Weights of a small transformer language model.
Training: a variant of Adam for these matrices, 184M tokens, 7613 steps.
Each number is 500 + 50 x the weight over its row's rms, rounded and kept within 0 to 999. Layers, rows and columns count from 0. Numbers have three digits each. The size before them is the row's rms in percent of the matrix's.

# layer 8 MLP up, 320x160, rms 0.211, rows 186-229, columns 0-159
103:455459397480494507491561528452487522427493408443550481558467446530416454485599497550481449467476565467416486464464464532426561558443476485451608566405536513532457470421445485441618590500478576506516503542531540391421420541543529516527507532440414465450470493556500468523527415596503565536564461496545549431448477477443445425526442500533536516511529419485535434474495521452475490580504430588488473470551549625506510503397526462506480537490479447480481476454429415518438529492466515
111:557545487571468502561517497518481496554489530513541398489459480520509450433434466514498487557483534414488481502510498510483510403525603549492463603460509531537464572405563619489542497389506515495502485433426429505475557512473409464418490425615535511557520483455464463551443423516419514519504524530514544500520501580519511554572472517608515539441420507439559436506500501555515469460471506557508441538520524547636490499593596472479512436499549407515577407547546537522534533463406415
076:589436476516541612516467562511521409455468535471539551524457480497481552514379452551486468466543535517403465494454553527492542443489511505559542527497568453524501384488519555592483492504593568414536578549420468512466506480553485466478488490485514578454565456481457565402504473541497506584550439463509397426474604473537506446615537527419470491540481514566503453442507545485490514518467530603533425538508526455509572489442474522461484376433506466467549559555531607562480521413555531
106:530447491528556565515521406460538506528481490527542466573495472544436472503483470596508563530476518371475489480503429498583481571459517529487469531515453605500495493395463520472469495494400463558610405453507529544529552542503451580447563525567419477435489540436530599501503562522541476542608546444548504567488535506498443504531480586571465355591535475446556462434471478476484566414487535446547556512544485569478454521583466440494500514542521499527499573451497482369492502415530463
095:514510484433503557483556446493505465586531484441538565590492486494486591498440425476572532543520402505469545456509604593514495503489544437512557581499467593548529513517598510510466442524523627512583463526540444567412530508414537457553516504548522488439488445529479530540473471512521437574583457426573430483484519554477436497484481542469495455605538557463521494575531488580524414609518471478491489561537495462560449440514534337473465499578560511481508463569514554500460562517420458
107:524515514458512547542493586508521543579616520532512458572479508498519454467409535594504453515386528442510508532504600470534528415500485419405488518494481517553527487445565562485564543454547548475551454454394533507451551457499463476492428518468490472488457563565464595532567538554449440538521515449502486463587530591529562451478457542497542426499419381459556387470526451562483452519492582532451503441520509510525564532390539531492476483507567393403492590443520405492497496500539479
099:520501467596446447486535476519396441562430537507611493575467452497593575521445592486543522525472575403516551501522459461471532507409551365564427503512527410620483418485478512503523506512479505503536486561495506488546487417497470550540490517495442528581467604535414451558558489494491543551506557491439545432449489496426569547525459525503565461577424490543521493481533538511461434497461435406565475470581393539547459489530579491550503548506445481480445410497469472476522540428436495
123:487495538473510511480462561540515542533620550439450383476483545443567557517521461459461509494464539514416489527499464499558540519504514464513562455558561426514530461474576511518510564549525600466532513560501453498536477495509494571456507499408534420486579483437457501431521465511436406513499517398404514501511587498472503458537474530549553485511462521510517484429519417605361403486520481532408392461525371488476485494561531464558474418524510535460507423424524398502476527442442622
107:503474478521505501472545507496498381483489467439599506576401493499589509570501465436500428562487508518480434533520548380497500447541540531516489590427506553521523510519480459542594477537554488504458402551526530595496493434456530511434597521466429512470471505572533532515489453513477512518568521432519553612564493450449527557530430479451510421485406499562532542545510446473526440389607529469479434469434524423560504410406504524480443455491444435398471485513452523458437529447599456
107:460462558494506483483567481492505493591450506460540494471600516518615534557542538528516517528500472497573448513398440430531529569445495475472469492494526504542447497478542458577489445542584499420487529477474439644514576526518590506564573543542471490462599491549418526410464577456475445498499559492515537526452509601530491504468609492465606560589417494428565498505580541489480524407519575515594445542522478544518527429556517512522460527497374529551488438476520395562527466470491496
092:598433463468444428508473506607533522485499569578462495432518526533584532460589445495460539548485501520502507514520523443484481453529474554509497533517533564547482596560527477463461540332515562475472451471493483504494482453502479572504442476532445451634534547468491556469537426497536522517402556484500399427526552519564536518539499513515475432402489480508581481514542451512469398549516440481555459620527462535455598487437524450482414542491567447462574587421497534463486509483408403
093:495546513629501485591469503503497467533559521420501365534501454526545506504416473452540436472480584391469529526515471508503512481470432469408577448477480472550491522604454553556434408458444449569559551467514536519477556467473481651438423398407533511511472563528596383537496521545450405500559478456485478491533498560519461546425471504474524511499518438540494396435525539494476500492539617485506509546526490524515576500451535519464451410486466494463488495510569441578463529541550491
104:475514480451466478549478461507604495519514452456533612597498472560391508473442520576555407511539491485498466508492511474524484530414461531479569499521529600493564496501569511490578512494567471560588475520574457508467533510596477466443543404533416447423490437537523478445489457462551407462528487468392470505573559485494454436469501431545621547498444589414457545509483511498460526547519494504539492485586431448448623519525524498508460448510431527572580421503371546552544485504511487
106:484451464517424463541478511492356518536511554499513499617407495413550527568474511587491503550451486447489437447471513502513506565469541408428535510439572455533491466472462522442464480571493518448482380522494425473536561466512507518486550510557441559424477479545483466575523558450519492456563478364548494574509431483501463497444511594502514478557437560533462513624452461538515536558533471504377494496587563521570554462407481560421490456541434486495418503477482478570460527407460535
114:485508531463482456546524471546461511518550437558530540572484494546503523525509579479582498566543557473372496502562470443529462569460586483522453486499565587662420609504543482547469516488471481550487444523455504506523481542564472503495482412496437516501590484416558443439485408481515518527553447443508439480516536478503584453549523486525514471515405577473503480435486528582513492522583573592548495481567509572561542452430484465511394583578472455501435530441535413581562501504415559
074:483490626559528473587519573543453509446567524607493446528470496500560467559497569551520493430553503446393508530410548530555482493516401460462424555501449431534485417498546506513573508476584586432454484590439410600493503514491437465532497600510524492477508480563511488480555546408501426431438496504538510438414533535477497481574523397448491456551461472511536499412478529510477536550570553512401535549520529492558467499435509519447478499467497489421642519451496546504476443450566495
099:588490492490461471616583471564467410536471558519603493491503468468575470495518438506463505580553472506469507502553455498524462524416540465459422508452495506447444528495474560477445487498471570442461468509459477487424505472525495582554431436611562503458457508523410435507426458431459467530525507492472487496511549546514525463591604533495499550538528534581530481457452483519406506519458486515478441553567396592598545410529555379570439420504532519433441514521440550552387452480509420
113:534522471514515522500487509575495413443514406474385516604587491469534466500460581470530610475424507539489488584498516472540491467512497479513537572470614495483378438518389469517577558556557466476516496445447491459494502418590480481426602544494460673563504459482495473503491524504507529474474530551482454477471456478447500534509464470550483451531478466516460436538466470476483499403516460455408478635493446547535482489565446522526500515503524427415481425477574474542441551497586406
105:480590513501477425543553540467377461491460422483508501508521486503485498425529494491547462510406565635437453557494533452442439472501556395515457544514495527459492465474565555540450456592391470518466466575412421509463513511537508481603521473455499497541503548485432523479583521480504469500433466522475602466486535433542513464563508580488569441494470466480567445513503500536546509424622520446495470446590512517545491478504512563513426544539468413508545493424404537497534570523414646
113:431485488450524438523550478531432406544519441436495540511474490549538557435419443454490510545547523472534475375471618540584619537545540437516467509518468453494493469525574503523460540495452509538502509547455538488538503527444547497482520472542477415506565474569509509453534563450483457540462535459515400494509555461403481382566536542546529535497462437443477413441491486481500440475457503556439446468534420464484458446558446412605475445490475492317500442452442430484546477493498604
111:522461432553470478559440472486523452608537525490470502575458486513550453461496551441470434536546552506506490527417493499568535466382450477542506534529433461510416563518523533468482499531533459482508451544394492527491461502464478465433575531546465524567523489542513484528444500460491576597486434472522570500473572499479655423569499563586425572540431433496523453519581375542374488417565550472528458481515533490606478532432528483536531465421518417402523465498516469489514572517424466
097:530518504467438478590531464429474399494573536442519428426481436486565517410566557537485510522532604503526521489510525421528616534453599534530525540485523528419431423525539567512483569486537469573519446465514396464534505600447540530447469451527518459468493480621556493523510492551553584454461384529544460552513539488533452491551537444470529416535464485456495542504571487467490575406458496400491480594463444500474493391568475414480538412515504473495577490532501503469491484425428530
114:587551481482393525615486497542482500525410553434465503485545505546502612508413499500558431482487487530424492457525512414511529402510496478444460446491562477480567510419547526560476466446498515535470486512520554604492570601517549559528569406494528448451510536519533471567580480460488556503462553465541483599538459473480474395487561513592563534562489480490590534525496422538510439494460578457459552500546395575595494480488566477507479539436473492555494496385487509404510547489396518
103:554448452496527513588579487585422508459534536496594553575480428555473435505521552457437448544482433528539488548469469414497516452456413383461580504556528489509429447564615450523505498518515502477508565505498525490477489539537473541506520556479491517461528483574503466502424495443454514546548506562567383523482436500534479488533490430440626565529493442572501506514464534484490530387538457455344536535591484562532523470489530435606514468476444515383556481473605525471460531452488489
092:551531437537474447573495490493407501496611592492525577462512422483468515494369593583516506573493492619433539521530337507521534503450494522502481454404494479472460560531480569556577451510558506587486516546502477478447568462503427522460507452450517480483495481573506495444477485471456416449533498520527454561520570501439565412579530477483468472479501537561480510464587467631473602501483412439479419486506598514475522465451557456496491557510393483444538476479504503531428477529509527
111:548471524480440418500481461501442485461535476470560430598478450492579449469586575491493472541424508520414498479478551529545556490557539458503651509563536463541502437409471431493473494528495535470484462523537535483502527486565489611527518493426527437431488573481462504486507444598597476532496513441492551479563529420397506437537394431580512419464521499530480374492556511512444499445564454487515522505536481612471535421550549424505483511489401457470406432435550522580454551491487510
099:381465555548551435408505499533519415537495460552584398491503534513442496530566474456494485554401552473520491511505434481469530579506493519445498611487589535481515505459475545424524577522578403492517490452463465463514514632568478594449562490466490551571512508522463494371484459496520464516516484557511447576539588549557478536520449519584559428491425499578486401450536520433503454506468528524516515558482418474472481441455498447567506447578504461464504535575409530564512505588571465
106:468437447504436503553562531454474464455455541528500491487553452454539566489390504428552531495502571525556480511512522530628467459493529576379454452392460460533440471482521563593597519468440580505530560477480471530523558491529594497523626441470486447513529469565476500494496460486471456545437456555526559434430651470532486524556434538522456414498534521377471437440497415467486536516498504451542583509536460516553532531432528477488476461499435464478429555503510547556405546528534430
097:522521460536499463537539532460546459531529541484458388471440481518552434442489485505440462520494514502432507492576476421453535528595510476524525478435473637439386551422536516489486485470460513582504346484487591578464510511485502494519576545519531553414405550513581480517454584485460494446585467553399479589553551470478433460490481539537477502539468593450626563453497502521445450557516547557489464467462499484539475449392505564447561442540439536500483509475523540489522541523445390
102:544490552482533389461552512500446447445433543478508359488494507484513494510531498512555494513344566402501446437582535527558515527534506423509455464440514498463484460476526462513524546437497467506476541511430467561558539510437470498448541484441409468412616434595552521504519567472442509605559523420515537567473616517489538494515570503513543482530438529461522505432517469415525534556579486508464510520516412387571469386422441530510508477504566548498470462439428526586497531472478497
102:582512514566433484538483515542456455572535483517527480519448523497667394563485471467491503481395498481509478473538502408519500437529532538366504511532492571549501545543438542446402637457483540508549402446485470547499519467542430468473481523529529445433492538517427468502553412460563448444567520471566547578493574494494513475521531566488541415502546415469512528598626548569507467499504440537509472450536474506441567507467550495556450530485615533540479426480517476520543551420510461
117:439443441510448491505472529455482561551460547461482523523484472432514469459497535516487506553538591518467483532447619508509579516445513498507462528547455401517524517485581559490435488531527502493587460517460528441587511542529499484569567458408453535513556517561507391472486517491382444515533521518427556545508529546494518530590461496560587505533507536452452325550578379474364442525484510571514453526514433394493526459479515461574472499489600545561485463464523441490491446388527473
096:488456492483579470555470457519505474422520572569518506521474513554490455450531491519579480504563574529427482482530477454486452444558506559571392479571441471492539528474496528493484473442476490481473535525550389642502528466532450556506446500511470480456625473471476410583454541454433477510482496418412484550547459505558491468548468488592447573572570556573640538455510531521443514518554465442438564498530480533565498366504565501444515641517435470550474497475488478463569461530559444
094:507465509440522446459562471490415447427555422542530424522496535535535488500437407409534435500531596517478509497516510487510440440454465473496507577463519379561534544511498505453480550526549478497520537542488519449505443507597462505548556396541380393453574502512564450424357472529493573459448499490472522484509429513548508516550466523535489510514521561493468404495590523444440536520491514513478593488530468588457457460417589521478422488525401549448499535536455410406429572557473494
098:462453540475552512536459464511415539607560548443498501439438514478516473510538557530524546410484438476496432633516452545583492476524425529502483468427581552480521510453510449514561540511494585516520517474547566453493557443509541435413455485498472418560502502614511568521515542474508536546655429425466371498471509544475536509493500431561459503483562530547506479508451445495474460547540455532536523486592527520470482514493557551436484651601506565558564609501419448515489553509488524
111:481495576531474509536428468514549527448523453505464488471548474518513490420459495553585489501549464533475422435487513555474420420535465538557436521375502540484553442492506473598478514521477544479605550548536542500314556523553459452514520437472494497456517464536508545519384447476443511573630473476371393566579496629477449453528513593556521415486462490485472430521445485518502534491461481540457492486526501408511495522485431479456559524490467553419499545460517474460474539590530513
068:520504581486553564461461573461552447584551443552523464532479497565519485530551414539567425544535480459480526572577506458561517437532539463485548508491507437572553514466481543488475537450381475494555582478442387462416473567472511521511491518476514550404525533520441507489492477468489555590516539595544408548517452517464463638552550526545509432589553485489469501499501507483432454494477468578488452582480572480503568448506532540523442479476479469415581619544587483420547572396527534
110:497560430466478528484591492540499541525467416466460469437488535536572515467489523501551511520565463508487420492431457529497552524463483436471562530473509551452518543428573477547530460561590572482427572461525483517488470543483536500472559462610524534462515481606553624607503523466509479539535501474448478548612474663485492423476467458568584519448455404466491524512491489487482586486659469492563399498484453566461495520517475424505493539520475436463519516421468512369565474487499534
076:536448474569490454379449438438511435599588526394562463495541513429496475514501515490480523455493523493459486502558605550475488511462579604557551516437565585512530517450519638503514491460481484501431563474417391419390477484504442487516453516542464481522479548478471517461445495484457437539561470459518418471564499484397537496583542570455503561488502449486459517563493437530478482486464434558529448564573446477587498542456604514451412444453494500530520536523479443405507536440470440
107:487435542521508507494534465501423491466565518559546516611529433514479568398541510498506568511524469539489483478522607558500449431495477498558456525537478542680457518525528622502414625472455535455509482461545504457541513575513483475542373406482552467437558510507554497491472495520377466489504450413487559561634461502455498506479552455483517506467487452485504540544530500513511565427487512415536486463620526486517510472463580436509484635445449514470549539483518522578490464453540493
116:568524514455505452570583384485462563529568425453545524509481468508525437508414593515482510441472520460526510538418566418502476429454419473469529465540552470536521454457535535515549514438495511477482461455471484539553538586449424512394561414505454531484531544566423625473580414539513452483512461524538503515456495449450412447498504434544454480483550503511532511606504535544435498510543423535437560493559469492535530389470481460436587491481422585465391520421569541576472544481534549
099:399565498511549477497478536478468467499541539519487444560500397477551502449572511400486467517430566480453502494531550486466552495508561515480453512462434486563489544496607531489546499486394549397553539547527436550537551559454502497496414454432562522522578523571385518470532523528559518471464613423524496516524502447461541445544436546517426507501508483502512520468511386522481400468551512499567436441553396459571511469404445547503483609601414518533465484567559584444504493482582463
112:544484545514484514600600500551477565522491518519451572597469517459503477434493538540515550594593559482564429545477600485530487471422459486413450468437517562535406441451509481443503515457561583456469547496530414498518555451483477478584523495488488468480498529498554453526512550430431388547463597535555462521595421580338475406496485571558439528533450465451499549529524496514444555456433498450557451505439528438585522409452440479547474506462546506522484496497480491438545450481478488
110:499539483612553520433577379530484483560524535544544507454420517494551584492544533500538460432438440534505468511494568428510423529507479496425527522480465441501455518431487567525402541518484548577597498455544537463482532555499562470504494533453521548461434490484557433545488488550508429547468421473486416513488474478481587482490564459470545448484510541537458529516652533644503528451540491643375495486528422492505493503528607448474491559476489529523500421466498510402522483437438426
# layer 8 MLP down (transposed), 320x160, rms 0.193, rows 186-229, columns 0-159
106:534536399606513553468475565517525588505473472496466489481458468383509463442574528496460598477547440441451597470468452514551431500468484495499439523596505566478503424461534476516547464506518488386469557547501468545530512474485402507506530620503505426466470543517574527464553498520539465466437478508485520510413553487521529524551527553531514548542579509522428444480495513515381504481447470493496557527497526671445461600431555572465553413409490528508552534504500494509430508554636528
110:564484576483485470441482389471554580489517531609528545427550568474545466507472494458504520556523493390574574596548465518501439513441455479487467450499554490505512505509535506481533527528511525470423491457512468502499520503519429468408530471465519474517528457404504515580545563560503627505546482610480590522470417533479514494489519496566515560490407632435505428515467533492589537453440576500393501531583439503493484477511545571452422523419522495517480502609525541629511549553420501
082:517508428440500446500547449437423602473470478450487469490514480477518570488457485471485514462419450500501626493472443570515544569581580475431522497451630508426425476544465507564509491515509559668549360476531548573522566534439471573486498482484475468494520389493570491509476523489490509441498529569479505533499527383580563404476499488552432530464470511497485526499475470564634470531531493461425428467423417476474488444480554469545464532472526539510427446447527542506537487521469433
101:560487506515514465521483500509553557564415405496476415565484577588484456511505493490371523442522552457486621530450438559503419482480563522507591499569468472446535500468506526583505500484519435505570408490444517538565503565513484509466535487485489536530453549439449527542439628549647443507531505525520557509474489452482543547496521550579475466519583467499554474425491548458467558421483559513446577458474566533458427596523433486530607473506424584542510497409528469417467429495531495
095:435543569477470493468422413454430522526472375451507500530442481460386487546463499494488457537467467492570544535397419492463511486466416444559484497527490495510559593527491494436601424479529503523498448535510544499556460497472521471560437481476518454458464479504571508571457553480484384555454432512433477384375417584464479600459491531469472553555552620551525479520490521516411407532472543445462478542484454426537453533482474448454481519552534510564550548430525476439533484518593550
108:547566530561572454524529520490536453487507563402538472538531451403516448520463519478556552500506564404490599508542483537453434499511506519502540506515486435484453484532476536515507440441498450388430456469508579522446523475424511515445484536502501489553515567515599453477565593516497470470435586612424520442479593486520506424479501476373485468425475438596537538428433552531462549507465575397426559630554521495555528444512450513458509527492471531538528584472472406528561516423524448
096:513547607536493512530484484470523446440448471529469532513583509574506455548506419434446435451488398525442482521524504589495446473565495467497505459439449578456488522542460454408623504464470595444496572591601387508574540486548491484588539512461526484484461491547479503544495489539440522534417499541384486452495513564536431535450608558446446499491432488517619494487449468524518540492600481472513431410610530469465522487490561454480524538484469527507546590432525573501550499584485536
117:521583507471497440522542486416609465449493444467509470642554504627437533457460449566522525480510524500559577541473445587523500486529471480537497566451431465431576557529437542480531465572536493578474560540532525504498450471423510502493485509537469476429460517504520476585451535433533434540487410459499468442435557580448480515524563543480584546517503497569478414503490422551484529583498491438464372508459422474538446543475418541462540455546555525543576412474527549380448498461440468
110:386534585502538510460554537410528511469487465507414506481577487462496490404565504529567569425496412593568536505488467591512492521519508513450470545573499492516521440520522456508496422579484433453496540654507530507495467473437481459524449569516541398549431534411543452496521527545523459404488535469430561440544511471484492520510575566498463531510555459550369444444505503514467519571495489581496574477468532639536471542417475498482457447403534490596544501476498555425440472517528485
112:472487472505493446559518517508630512556481553522542530490406532528526517529377468531497523499534532544436463533562472372441568421539435565508523491600517523526501493488532478462467563506488494448490450410510536499438461430531460519388495474469499595493456579514523482509494398503555630541412513517442394512457442506522532534518469510515530467486550480418492473482485505543406419560508398381475497449511506529444456423582533451515569556406440514492536461450594470515530531452580449
092:505559561579554507487537446469470558501532468507512551478451525509472559517424505535531460496518520597534630562518462531541452511473509505438592518486533450471451608515453506535519512461519518400569557398515517465483554561633548553510529521512460451412503478493590450445514530407509486520493479433512415490452494511514445476507561602512519523536516553483442482507521504478417534550517559446507438527412501483495612384523506572509544556582495414506374360464524518414520552476506445
091:537580517433535452410523513490520506472454481452492576558603455478467522552559553585480452423551483464541527425438446520371502479496402595539493518568459486500520476532507484471489500514479478458482508578441516535580447469483516462517537571551472470553463526550534561503534589467480613500518417524518471493433517485546600522485592517521457532435533467488369412420450564496355576473492562558532524466497537592458448529471467573491580429422570492570522518547521506514449475550497512
109:457550579516475437437487469553561529510460471494547539578548549454411377513506501446494408458531524487546519454545504538532599492610476444547527471522530450556520415520526513612476528461506476479530459496500375466474466500431476439550516424528448517434509511521520423583515454496486486578515467546428459519581429506362531566583407481482421599515454528462436490405506488504412516544489479483490519498531523477384612430508397546471486490514465477524513429414466481522503517473537520
105:449562458403528606510471622452527522505560489526479514526450532537487472513444473454499468515491453412574352428543471546478509533516487525454478554503566488547537506486492447459534434418448550566559487512462494504492497421445505404519485419356547441482549462503444549506487463474515390521515551504399436529494458466471438433505504485494475463437557494491473510466523476559480442514492475458463397385566502536505553482510386474375541556621513486481438563553505496419426488526486500
110:458501437484566466431508618558465551490476492506507507555461469461558542523570433483457426512468474609464463530481502494471348412446466500554427467483528516539404561445464438429504501483556412505472522515529555399485487464537533411585442538561549448517491470400621524586467396499510461389514391476515471503486534489471473509500506468445504536453405498567479583465550496496580525599515528564480444491496545534575560551481481446549422556526529502481536543485492500505494413449514476
083:498423446508456516522512437451480488497495510481536529471479429374542509471431518520512526504404513417576822488529499469496432504465531536510551501542514507496500482445501522523476540556465558500554537452554466432493538536474459520499485532616433511552450452459415564469457486546482534508552482558498519512467524554444541521438489470481425485483479469411561464518537463465627519499442449545545500517482485585535454484468551492590432525519500528462417496517556557487482567535472478
097:505552522481451527536515464456494439513535523460564548477455502532528594504518539484488540519539503470469584615427456588552552593438507455501505544451475438537422496561447485498501432545568500540469493553558460467516482562521530531527403507449432465503449533607523568522509476451515606532530510600549492536546440524489463450601489477515431458442566570494506494517518484520548535544572505380489515447533451633518517446524598451483507551456579549478562473458368506473559573569604581
109:489508484455535463473412575474460531354433461509391421474508489448433506384504471511513617415459450468531490500587475535473524518564552518499427550578507440461502550527457478567444447444576499514444429534502560503537501461460576469468553562508556535517453630472572495567412563415613526494419503461477432471466454450488521562478542514424562504527513559563409475528422475580516479559469525490479497495487530531485524570516493417553507495506487448490574489471415523408469532507520531
108:503462516473503497452472573463514452533499424482430540462560425490459432568519449441539475437530358537532417492535446552482472486537506438497463553536537398550547460477504444460583526576443508495468500550499497550548529516481448519572436541536570448424410570484497515504507607529471519474526549460553518505459465536532577512476616507476497551430560523516469464376517491451553467541496443580565530433465446551564592546518479601370505541405466513597552580544484479542538458520478456
112:489533472534513514475549625521476601490520419479426498562546612551472524472534478524507485461493492482571582462496447585563499502586444415483482459570454479527471496467478480423558488558454538475484499547425557514468652433452558472543415547519541444385542523480573517553523558459420465477536411485545500483558549525506503495473459447480462606503497498495418379473498486531517596450489520504547489510484427486562474603511565579476538403576568511457439500525507478462444452489576540
103:538557481459542544526540401558530544533479582494448659510550483486562436518523538522527531487514500488524762451418474467439538511409531547462497510625486466452506510480516476421513587485425469523461537526517505526501449397485548443420519537560481419538484555508479497516482545502474497489457457540550547466489466542524586529529492593514477494493512503589383535542527542453541465498511598488464499545511560538519382508480477534453548484496498521493547597500474434473502486455452502
096:409559523461480462484472532443524436486504440556540437488574511487521495570487479510405495426488556548480416528535450500508500393520525472515475515474521494424537504473515598471552538517574460416532487527578390481492484468542492547517469419435532458461449518530648545484665530530536497505475456559559525465496372517570440530456609525405403495448524448575532455457504520500448562396431523474479491512517518521482515496508533457511503462479533603584591477467497581410516458484503530
112:569543552517523568508504553580500519504478483585418477458550518490446581492533434510468501464486415428471465442591383516543538497572472555506440441471512497440520482436435526529469481550535442494477571500542574462529522508542518475525451406538519516364463466455575485472476512468525500463532527446546553468552521470497515510517524543655572431526545528485663468586492444537465526534485650495505597440512401474486490549501453469440544474509453526457564570516498530436462510541559585
108:474490564438477495441638401506561474540542518454540534440528512494478561508443664523417536506466441511433479475463471504485468395524578455451557496480448552469354608483451480519435410463476453475528555481475468459480525474518464484507508542517557537462479635509506450474527486507434504526464522662520433454520515472479500516513485562493474575451481484530515510532511545522508499534448403528456499435441479481529570546458507436499474631506528660496488449508515538417480488483515521
094:520497531505485523533442505547437559490544561451456457386410534528584491471518506521388541495519482500536604594490542543555514506418472533581478414519536545544551469514454509504572486468532579422475552569532392348539423404488503555520546458433498491519532559509446475458489458436560598463528506504537515455543553476561511456482429532423477487485457496492541462438459540466526402457473427483454500581574596552453498508533499541459434452531447471529391526546442566535565510488522575
105:443542458502520550428435520485490609496470532389434387551497528437489441504592565505495528486464483528485660390541362501491464519473537488584462548507532478514582550511376349494525448574451519504422509519461567526499478446512515455550505564468563449444525593497543528507506492485585509512457488533502441466487486417451520443460531526518519522461545465545452532461526526441442510480516505502509503498474542514459519525507547473502657479400416472532490486395441524474468512488510561
099:465574392592474423486517568448539507544526562526516526555465527406540540492514489520456589538587509506545547512496412531495487520493585543571455488577533411489561482446489533465521506591555469436511456548452434397480509537498459549514590495478555604458469471542640560445528512483553492503428485414453467547535492549561499417516526521614440570426448552511415512462515496481447449510511469579497487491507495449552557554431500470441566519587488529476457520504519583436500527524617559
104:471532555544501449507499550486474445462522465454481567524611549478575548484499419458426506482572444523568484463490553537594489556575468547453551455490473438452487477416456588530498558509440535427455565482484545505595446502543483499463575557442554526603498512457556515521425498442548527452507520562460551457464499423499521588452554488560540491441455499541456417480467500433477527495520448588534506475455569557471557516406463507527617509340548502589523530501541532394497488410574448
098:451476476506514461506489596569525480521546478459492547481467446485552502527474533465491495436525519532419604572500450505512487421444454485527423486501396554524511520530485471452507606550454506490499425497435446447508539508554513534424555459462508455547454523562484527565405348404569543533437423467588476491517579468576518540498496533435446534466470525483571562553531475356540562530375461502611555502513461505455461436465475462520352470505492454533424523466490518544501460444442520
104:524466519543496435484462443554568468509466537459539535444477478527573587520450499477544448467518477552527563436446499473549511453486427496513438514478479448598485505484544476528393574492402472528482582526451505539441469486548550454531501560477485497580538353433465517487529568429512504543500421428387514445424507481502512501527498538510435524566513480496544438484486596463661485529447434549585607492484468451487542558505516526513519532427536428505558551581488456615410497490605559
102:564469518522550412602422483442530560519527425354499534468545527469520514531404523401495551511406435558502472575577462479591555459485406421462449415397545562454551589493430499446511511517473553543403439574460557526482502534460448502490439511594536520466525489486531484476565509524489478482593526538511465459462460436532465524495563419531530503432533487622484537608503517480583478492485471500470464488509450487432562549513528551484523533449600520545469514493517528435429516537565510
107:483478468515496485481471503442413563515481521496414509623491536448544467464532520574517471549467403458511683487493524506560535495503417535603455488532462446455513549599480557380475553426553526552539515501419527579610537532428587561477491536442525504445557520502612440480489511407482458517453494534437484458467486438496446535490507541552471594499527528602411475575439475479448461509451548569523502555445457518551563453465448493499536501447541537560574474445481506455520484519437468
096:474485527580513438540440512508425496575460444481476433509488584532424521540536461494455478465479494531452613546453491527519459504476498461563411479467528460543564475450554498458535544509541477417525505489475425525599509543504560477481415438431511498538491508556575543498494567386541522476376520478398517529543496530509504529548518523554527460452599518471407531475523600525402538582404543466472480507508419632493557465425512415492524533567436471548575514524511546476492502526488335
095:532473525509506507440463528419517486530456447498453463531505577482461484472563441465501587520511490573476619494549476517431511567528434519485533544543535512502590545550495483408588457611478526448492497624520593487574499528453441586444484482414514441568509562424520548515547585528532544478396554548525530466465390446465565522540502419511481527442584498550490470473465514460381495519540518449396511460468445588507508541558551495556536551413459541477621508484564529450476443508519447
102:565433536537509502522479394574527402489511484544524505431525541574550432433503483543504475439508566498487505494471497443553519599508520476515500428435537413507407453559471452533520471422552454518572471448473446475428458506498446446514458570398524643469436493535478532493412456549529526566521515538545540499525557463510486633460426470537513510473479427445467495536523554566584500459630404423518475485514485432515512463447592471451467435428550550531493536442487510566546576443462568
112:468538500591548562578529524593587513496538616524540471542504473488504588551523453513472427466588465601529452448643520529477439468541515500478439440473523531429511581509482463547568435525473475463498476485490524549494456360392448462556506408478477475481539404573478489476506625548558485547447558419437534399496522513516530522507444456476574489481531481488471463503553456524545507433470516496500425504453443604423493485532567515529590472470512566594546462541489461544500478569491482
078:443515462494475469557580485520490512459483534441540519432545471469524490547492443552561520456476480496541719470439521491404487542481545534351483502419516533511457425586473492552422508521591572559510505428547540545510521494521499509474532452602499558491553456436498435436485483563503461462489488371402483475479560520545479452453449467499505453452496527450504502595572503515474591493527450389505494481440448469548578518494573415438480507527505485419420453504447507522450438523449452
110:512535481501460457492512468509588422456513593518397495456482531430464507529529459552479511390550470525535443567501464544540575458502467538531434562531481435553492538609421389586432501539468438498516499452509498481534527586462409409517538446587474464476512506545493548450593540372436401513440561546518543567589407442510554524503490428455420476457521487569510446506436572553548517500618455575501435499539532502473490542449498463530438500482492513573523490416524508548503478554552488
085:521534542450524498550527509524451495383428471578533497530473478553631454525522523454507553583565524452440662605460557418530586446499460438459455525538475387491473516481548455541446466464499498478519493490578588509570526495540477434508516523551474607407581444516541392501486448441472541504547521417493461523498474503563417443529426510445563495576551499588506540533557518580504495458481538482462471445532579465439500413572454502481553487490541489483476489453469548569431463525491444
107:512465414525459550477459515450541523508494465485393485449578569485445542553584449452559514479534451508545454477532530585464382547559421503540467559521453493533453461519597485456481445540497471495468573501461507639503528471481536444551501517480516458549457548463567469449532606470477523469405524595423597513542397443485513501558557493491480584502615535557489548450527617476532498435470497531506495474536453497370468420523473548496432477485439465539609570455485513443510487478474424
113:508551554497566530498433581350469486474480386530488488551470522416457452402457475379503507521504520584499539476495494446427500593556502480544446487505498439453540525435553568500453423472522525499451521473473552516505515572413495468492656573510534468506484517507440499491516503490478425385506509477498473513406511469447523517553485452495463499531547430516546480401471557456470530418503430505472504461534492493538479515495506535424618453529601564533450596411520508520467583475589602
102:457427465510510512426509585491495521468597505557522519527510501479408471596530355556531490537511455508506533569524493427482524457509414536605517574504578542478487580507580518489430451553443483513432491559439500464496436372477429506619450476426580454567476578403484511482557535478566590504437584548469551435507514450574491545464581476464484542549489522524429510480422510467446474465501529453558470416435430470566442550469473457469497479452438552545491518524535524411514454520481492
115:528573537550492491494514560462503535484503482526502548426462571482520461404496512415441564491537465521473366509544436506511407564448574534571442478464503475484531604554574504525476557508507481454561488509477537602494382509430488575550508552505519491543505530459540372500525479430627525553505486559645447495506472524531468594537437524513446512483503533464513426454468520442450592460510491474480538465519462522482599474549485487531607478492489435605523610581516486481524430585492498
107:448485473513473459412534487499488459430546413516495538523487518499535454558609445564475560480437547598516597514562537542406520493535407449439505488519424516418502524531547513423489549527442477483475477579528541469401505502464487603528484507420515542502438522427549401464552499478495547384529505491465480484520531538502475530512465513397495515509520410523483570492474570507556536428508466651477424404544481552521527439526502478371552594408460502540457479569501522428548517510538572